Part of a small language model's weights.
Size: 4 heads of 64 (2 for keys and values), vocabulary 8192.
Training: 1100M tokens, 8600 steps.
Each number is 50 + 12 x the weight over its row's rms, rounded and kept within 0 to 99. Layers, rows and columns count from 0. The size before them is the row's rms in percent of the matrix's.

# layer 3 attention output (transposed), 256x256, rms 0.228, rows 141-157,204-220, columns 64-127
090:59 55 40 46 62 44 22 49 29 56 53 56 56 64 33 44 48 68 56 43 39 47 66 59 66 03 59 37 21 53 46 38 38 41 51 44 55 42 62 62 57 55 61 37 36 53 46 39 53 60 51 41 44 46 65 62 41 52 56 63 51 70 51 39
090:46 31 56 58 54 42 49 35 51 45 39 52 52 63 57 67 62 46 65 80 58 34 70 51 70 53 78 52 52 41 51 46 44 61 69 56 56 42 33 44 60 46 22 55 57 36 51 51 43 63 47 48 52 53 46 38 35 49 63 60 67 41 30 50
088:51 41 67 41 42 35 60 39 40 50 43 57 46 59 53 46 55 47 60 61 44 39 40 27 36 37 63 50 24 47 59 62 58 58 63 72 44 50 37 61 46 55 35 39 51 60 47 59 53 64 58 54 42 49 41 46 72 50 61 47 39 18 31 43
087:38 57 43 47 54 35 48 36 42 53 24 26 51 52 39 39 53 48 62 54 54 31 49 56 50 49 60 50 52 36 58 52 50 54 67 50 37 31 56 55 42 50 17 47 56 67 53 31 55 56 38 56 65 37 61 56 55 58 73 62 64 48 55 35
097:60 39 45 76 69 32 39 51 47 41 59 58 69 41 47 45 51 47 75 47 51 44 36 52 44 51 51 36 51 65 64 49 55 55 33 57 51 45 51 41 33 40 36 37 41 60 66 41 49 50 47 46 32 28 66 53 43 54 67 62 55 44 66 38
097:52 66 59 57 73 34 36 63 56 53 73 65 42 38 49 33 53 55 37 59 50 48 58 46 43 49 30 67 34 27 40 52 44 55 78 67 23 59 35 34 72 52 31 45 75 56 48 60 64 66 44 32 55 47 42 26 40 49 39 57 54 39 51 50
084:59 55 33 55 43 52 37 27 26 81 62 50 45 55 31 41 50 49 84 48 66 56 53 45 34 52 55 59 50 50 29 70 46 48 53 26 19 37 44 52 53 65 47 27 51 79 46 52 41 60 28 34 63 42 43 54 36 44 32 32 56 44 66 62
087:45 40 43 48 59 64 64 77 56 60 33 38 47 58 56 64 61 34 54 56 40 32 43 48 70 57 45 62 51 40 46 65 44 45 72 25 44 50 32 59 54 40 29 52 60 31 70 46 43 78 32 33 51 45 51 47 56 69 36 23 33 59 56 43
099:52 51 53 53 49 41 64 40 36 53 80 63 68 54 53 56 64 44 34 67 64 49 51 52 39 55 53 30 49 32 61 50 36 39 41 63 50 38 31 61 59 46 39 62 26 30 39 51 67 41 44 61 46 55 53 33 37 60 52 49 43 57 56 45
090:53 34 40 33 61 42 50 31 52 35 40 33 36 66 62 48 49 42 53 66 55 42 57 60 47 53 36 42 50 55 41 48 58 48 57 65 64 54 53 46 50 22 62 74 56 57 51 59 63 34 68 53 70 66 51 69 86 50 61 38 60 21 67 50
097:68 52 62 43 53 48 40 41 66 51 50 35 46 53 55 54 56 51 41 48 71 50 43 54 61 63 47 53 46 58 63 37 52 56 39 64 29 43 42 60 47 43 32 48 38 57 41 35 21 26 74 45 74 52 68 23 58 47 49 66 45 61 59 47
091:41 33 53 54 47 36 42 36 66 49 35 51 68 58 26 68 41 44 64 51 62 33 22 52 48 52 49 41 40 45 57 56 52 53 57 26 58 45 44 56 54 27 48 37 49 44 66 56 49 49 61 34 51 36 40 42 61 57 77 67 34 59 41 49
096:37 48 66 52 43 35 69 56 64 34 60 14 49 39 48 39 44 39 82 55 56 48 64 50 38 48 48 67 63 29 49 36 36 51 50 49 45 41 52 57 54 49 39 43 65 64 55 51 57 44 68 43 52 56 26 40 61 50 60 56 56 41 62 58
088:60 28 53 30 46 50 61 49 52 61 34 58 63 45 60 56 54 41 51 50 52 60 43 60 71 41 44 53 34 52 49 56 29 31 48 32 55 54 67 66 33 48 68 33 54 66 37 49 50 47 66 36 45 64 52 40 43 63 61 66 66 61 55 42
087:56 66 50 61 71 63 36 69 28 43 39 42 50 41 40 78 42 50 70 58 30 63 69 59 34 49 44 44 59 36 63 48 41 58 25 48 42 43 66 63 62 47 65 68 22 53 57 60 60 57 45 65 59 49 35 35 42 39 49 61 54 65 59 28
100:61 46 46 57 38 45 61 41 44 51 49 62 60 43 39 57 51 34 62 43 65 48 35 56 47 34 68 36 46 67 43 53 60 66 75 50 38 48 36 34 75 43 42 33 57 69 62 38 60 30 30 09 53 41 53 71 54 54 42 67 42 54 44 49
100:58 56 45 41 37 57 55 79 52 41 44 40 60 37 51 49 32 66 44 70 54 51 36 53 53 45 46 53 50 29 32 41 49 34 63 54 34 46 53 42 46 43 35 27 46 43 52 43 41 80 50 38 56 64 31 63 58 47 36 49 44 37 40 46
099:38 60 60 35 48 39 48 48 57 34 56 42 31 47 41 41 45 33 56 47 53 38 38 55 35 55 49 58 30 75 39 47 74 60 24 59 34 64 35 53 47 41 38 46 52 46 56 62 54 40 42 28 57 47 41 33 54 56 29 65 46 66 64 49
083:44 61 56 32 43 55 39 69 49 44 59 47 47 44 56 48 52 29 61 64 48 49 45 50 43 58 49 49 31 70 34 68 38 64 58 63 50 62 36 68 60 60 23 49 47 62 66 38 39 51 45 64 62 34 33 64 51 29 26 26 68 32 42 40
093:58 59 39 51 47 47 37 70 58 54 65 48 55 54 39 60 33 56 39 35 65 62 30 35 16 69 48 35 37 43 41 57 31 57 37 48 54 51 62 56 32 51 51 55 63 55 60 56 58 39 78 70 49 61 61 62 43 62 58 46 32 28 56 58
089:47 59 53 58 68 65 42 41 39 51 42 28 46 53 53 34 70 48 67 52 60 71 70 43 63 54 37 49 36 60 23 58 44 55 68 52 45 63 46 55 73 45 60 42 57 57 54 83 60 72 64 48 44 71 49 49 52 62 61 55 49 44 34 56
092:69 34 58 39 38 58 49 65 57 54 51 78 56 70 46 64 51 51 53 61 58 65 44 61 43 49 53 44 74 60 25 52 54 49 59 52 46 57 68 78 52 60 62 40 39 44 46 50 61 53 56 44 40 43 40 32 50 60 42 37 49 44 53 48
097:50 41 64 51 36 45 50 64 54 52 57 39 23 37 59 51 53 57 28 47 45 49 35 52 54 47 50 52 58 59 41 41 41 37 47 59 40 49 65 47 46 47 67 65 68 19 51 50 60 55 59 35 46 75 41 60 41 48 61 54 67 67 34 55
096:38 60 63 57 45 55 60 37 53 52 46 38 57 52 54 74 42 42 49 51 39 80 51 62 46 59 61 67 74 68 47 40 57 56 45 45 36 67 53 69 44 55 55 31 44 45 53 59 49 43 49 46 61 25 49 43 44 65 44 77 30 49 52 57
096:42 52 71 59 38 66 36 60 51 21 42 67 42 49 63 63 32 54 41 61 68 56 58 68 47 25 28 24 23 48 67 52 54 66 52 70 53 76 34 57 53 49 36 23 54 52 64 52 39 76 51 38 44 54 41 64 48 50 59 79 51 73 39 57
096:42 41 55 68 47 49 32 49 71 51 68 68 62 36 45 47 52 53 43 70 43 50 47 55 63 58 59 56 43 43 51 17 40 44 67 75 55 36 59 50 62 42 55 40 65 53 49 42 44 40 38 32 54 51 64 38 44 67 52 43 47 38 44 30
088:63 39 54 55 53 51 29 50 44 66 30 48 54 66 76 46 37 45 58 44 58 49 61 65 57 60 37 38 29 46 66 48 70 51 54 58 44 57 65 49 34 49 45 40 36 76 66 19 62 43 57 62 32 40 49 55 64 60 47 83 54 46 67 76
092:57 44 61 53 48 62 47 61 51 60 44 43 57 51 31 45 31 31 34 56 39 61 64 56 52 46 51 28 34 52 51 49 80 56 46 59 49 33 36 51 59 55 38 43 30 53 46 55 49 52 54 56 59 55 28 25 39 47 51 74 60 48 59 62
087:32 55 43 47 35 49 47 53 32 37 42 58 36 56 27 56 56 29 71 52 68 42 50 43 52 46 39 27 55 50 38 50 34 46 46 43 72 61 60 42 88 49 50 66 30 66 72 61 48 61 37 60 42 35 47 29 30 46 56 36 67 56 49 60
091:55 56 47 37 61 38 59 57 66 50 56 51 54 44 55 46 57 44 36 51 64 46 37 46 33 46 38 48 59 60 37 35 63 75 28 44 46 60 51 52 58 56 45 47 53 45 52 38 53 34 50 41 57 46 77 55 29 71 54 36 45 40 69 46
087:50 64 44 31 54 60 31 36 30 61 41 47 62 54 42 47 49 81 40 26 34 58 45 43 41 31 34 50 43 63 56 72 58 88 51 39 41 54 45 34 36 74 29 62 45 37 54 38 40 42 40 58 46 46 43 56 54 53 49 69 36 48 39 49
098:60 76 51 43 24 39 39 44 34 43 50 42 34 61 70 33 73 28 45 61 44 35 45 46 38 42 52 21 43 67 47 57 42 59 66 46 56 34 42 30 63 62 55 59 52 29 30 51 48 48 49 50 50 47 47 37 52 49 63 64 48 50 57 32
085:39 64 51 40 37 33 35 33 57 53 37 59 54 52 66 63 53 38 48 65 44 43 40 54 67 47 44 58 12 58 48 37 65 50 64 32 33 59 52 41 70 25 60 45 54 72 52 43 53 62 57 54 44 41 58 41 54 58 46 51 68 25 53 57
082:44 48 66 35 50 49 49 61 51 42 54 21 70 74 60 52 68 38 59 65 41 61 49 38 43 50 42 54 37 54 49 64 68 38 38 50 36 68 52 48 42 40 71 52 36 22 28 58 41 41 43 75 67 55 38 50 48 39 41 66 36 57 47 49
# layer 3 attention value, 128x256, rms 0.258, rows 77-93, columns 64-127
097:49 66 35 49 55 47 40 65 64 49 49 58 40 45 63 70 41 60 61 53 45 51 24 59 75 53 52 34 37 63 59 69 48 32 59 69 38 46 52 32 35 52 46 33 43 46 51 67 51 34 57 31 41 64 68 48 48 47 72 58 37 57 57 50
113:36 45 54 39 39 57 27 51 38 70 48 50 65 13 53 44 54 39 43 48 53 55 52 59 55 68 50 45 52 51 51 62 70 58 52 68 36 39 42 51 34 53 58 59 55 39 64 20 58 64 61 61 40 40 47 64 45 21 54 59 44 50 51 55
121:39 48 44 65 54 76 55 55 33 61 71 34 44 37 59 60 54 77 50 33 49 52 37 59 39 56 53 63 29 46 62 42 51 70 71 51 41 40 68 60 49 40 44 63 50 53 59 39 62 41 45 41 46 42 55 64 58 32 35 50 46 69 49 56
104:35 53 33 68 54 49 49 52 43 40 54 42 37 56 64 41 48 62 39 26 48 42 59 25 59 48 43 33 58 28 54 61 44 43 37 70 49 52 53 61 59 45 41 55 34 44 77 37 60 57 23 45 25 61 36 58 48 31 40 55 42 56 47 51
119:43 43 42 59 53 66 64 55 52 50 72 38 52 73 54 50 36 58 53 52 50 18 68 53 52 36 59 55 66 53 64 27 61 29 46 48 47 55 65 60 51 49 59 41 62 48 52 59 48 56 56 38 70 62 58 54 49 52 63 62 52 57 59 55
120:56 64 45 46 52 61 54 45 48 67 59 49 43 79 38 61 38 40 57 64 58 33 45 45 53 41 51 57 75 40 40 39 36 58 45 55 42 39 63 54 40 49 35 65 54 46 39 55 50 74 69 47 45 56 45 44 80 46 33 53 47 62 34 18
109:33 61 59 50 67 72 59 61 53 64 54 67 41 65 47 58 30 49 48 65 54 73 46 55 58 73 40 62 53 36 40 47 42 26 70 35 38 33 47 45 47 59 48 75 59 46 43 36 54 51 25 59 56 54 34 55 58 47 38 32 63 56 38 53
103:39 48 50 45 62 47 67 45 38 52 59 50 48 49 80 41 69 54 41 52 46 50 64 51 28 51 70 45 58 51 28 52 65 32 41 65 42 36 30 41 74 50 22 43 58 50 62 55 45 70 50 60 46 36 52 41 57 53 70 43 29 56 38 60
119:18 38 39 51 64 44 50 49 60 22 39 53 48 47 59 53 34 54 38 66 38 52 41 61 43 55 67 42 60 56 28 45 46 53 49 49 82 48 63 66 29 64 74 56 47 73 77 25 61 66 36 63 37 54 44 53 38 45 35 58 55 37 67 40
113:62 31 58 61 56 53 54 42 45 40 38 37 65 53 45 52 41 57 37 39 44 41 30 40 76 49 51 57 52 46 28 49 45 39 45 50 47 49 59 58 68 63 53 44 29 19 54 77 51 76 57 33 43 62 40 51 46 53 60 68 52 65 46 59
119:39 63 55 63 52 37 60 48 45 44 49 48 60 59 72 44 54 45 48 59 71 49 55 70 32 51 70 45 45 62 65 50 35 69 55 64 61 56 39 49 66 64 38 77 38 21 56 45 58 55 42 62 53 65 30 42 47 44 41 41 33 56 71 54
112:62 43 60 69 32 39 56 48 45 43 54 53 48 59 45 60 52 62 61 75 56 45 55 51 72 37 54 33 83 47 68 32 60 44 37 34 23 66 54 46 27 32 40 63 56 55 26 68 41 47 46 58 25 52 38 31 30 61 55 41 37 50 43 51
108:67 42 69 40 26 58 54 39 45 41 53 32 55 41 44 71 57 67 67 59 39 55 48 48 44 73 39 47 60 49 67 52 55 43 54 62 58 50 83 57 30 44 63 48 42 67 47 35 60 48 47 40 42 43 67 33 44 39 45 49 39 68 47 51
108:50 43 27 59 46 60 47 61 48 49 54 61 60 39 49 25 44 43 45 64 43 49 53 26 60 42 52 59 41 53 52 53 62 49 42 39 42 59 30 68 53 40 45 52 44 61 39 54 64 54 51 35 52 35 29 76 73 72 54 36 44 46 62 72
101:27 48 56 53 39 48 40 48 50 46 61 54 51 60 52 43 42 57 48 59 44 46 41 54 35 43 71 57 56 51 56 66 42 55 46 52 54 58 54 50 31 68 49 52 63 55 50 63 57 33 42 70 52 33 53 55 38 54 53 46 55 42 60 48
105:61 64 31 50 62 55 45 47 32 40 47 58 20 63 57 43 43 40 38 60 41 50 39 39 63 49 36 48 45 48 60 53 56 41 34 67 58 48 50 85 38 55 49 61 41 50 47 49 58 42 79 50 41 59 57 56 61 44 52 54 57 64 52 40
113:63 59 58 58 46 69 59 60 44 47 47 50 56 62 51 61 29 43 58 22 54 60 43 67 49 82 70 40 39 66 33 64 51 37 49 57 39 66 51 51 52 43 44 38 51 66 56 48 39 54 59 58 42 35 61 58 61 20 69 48 46 57 57 29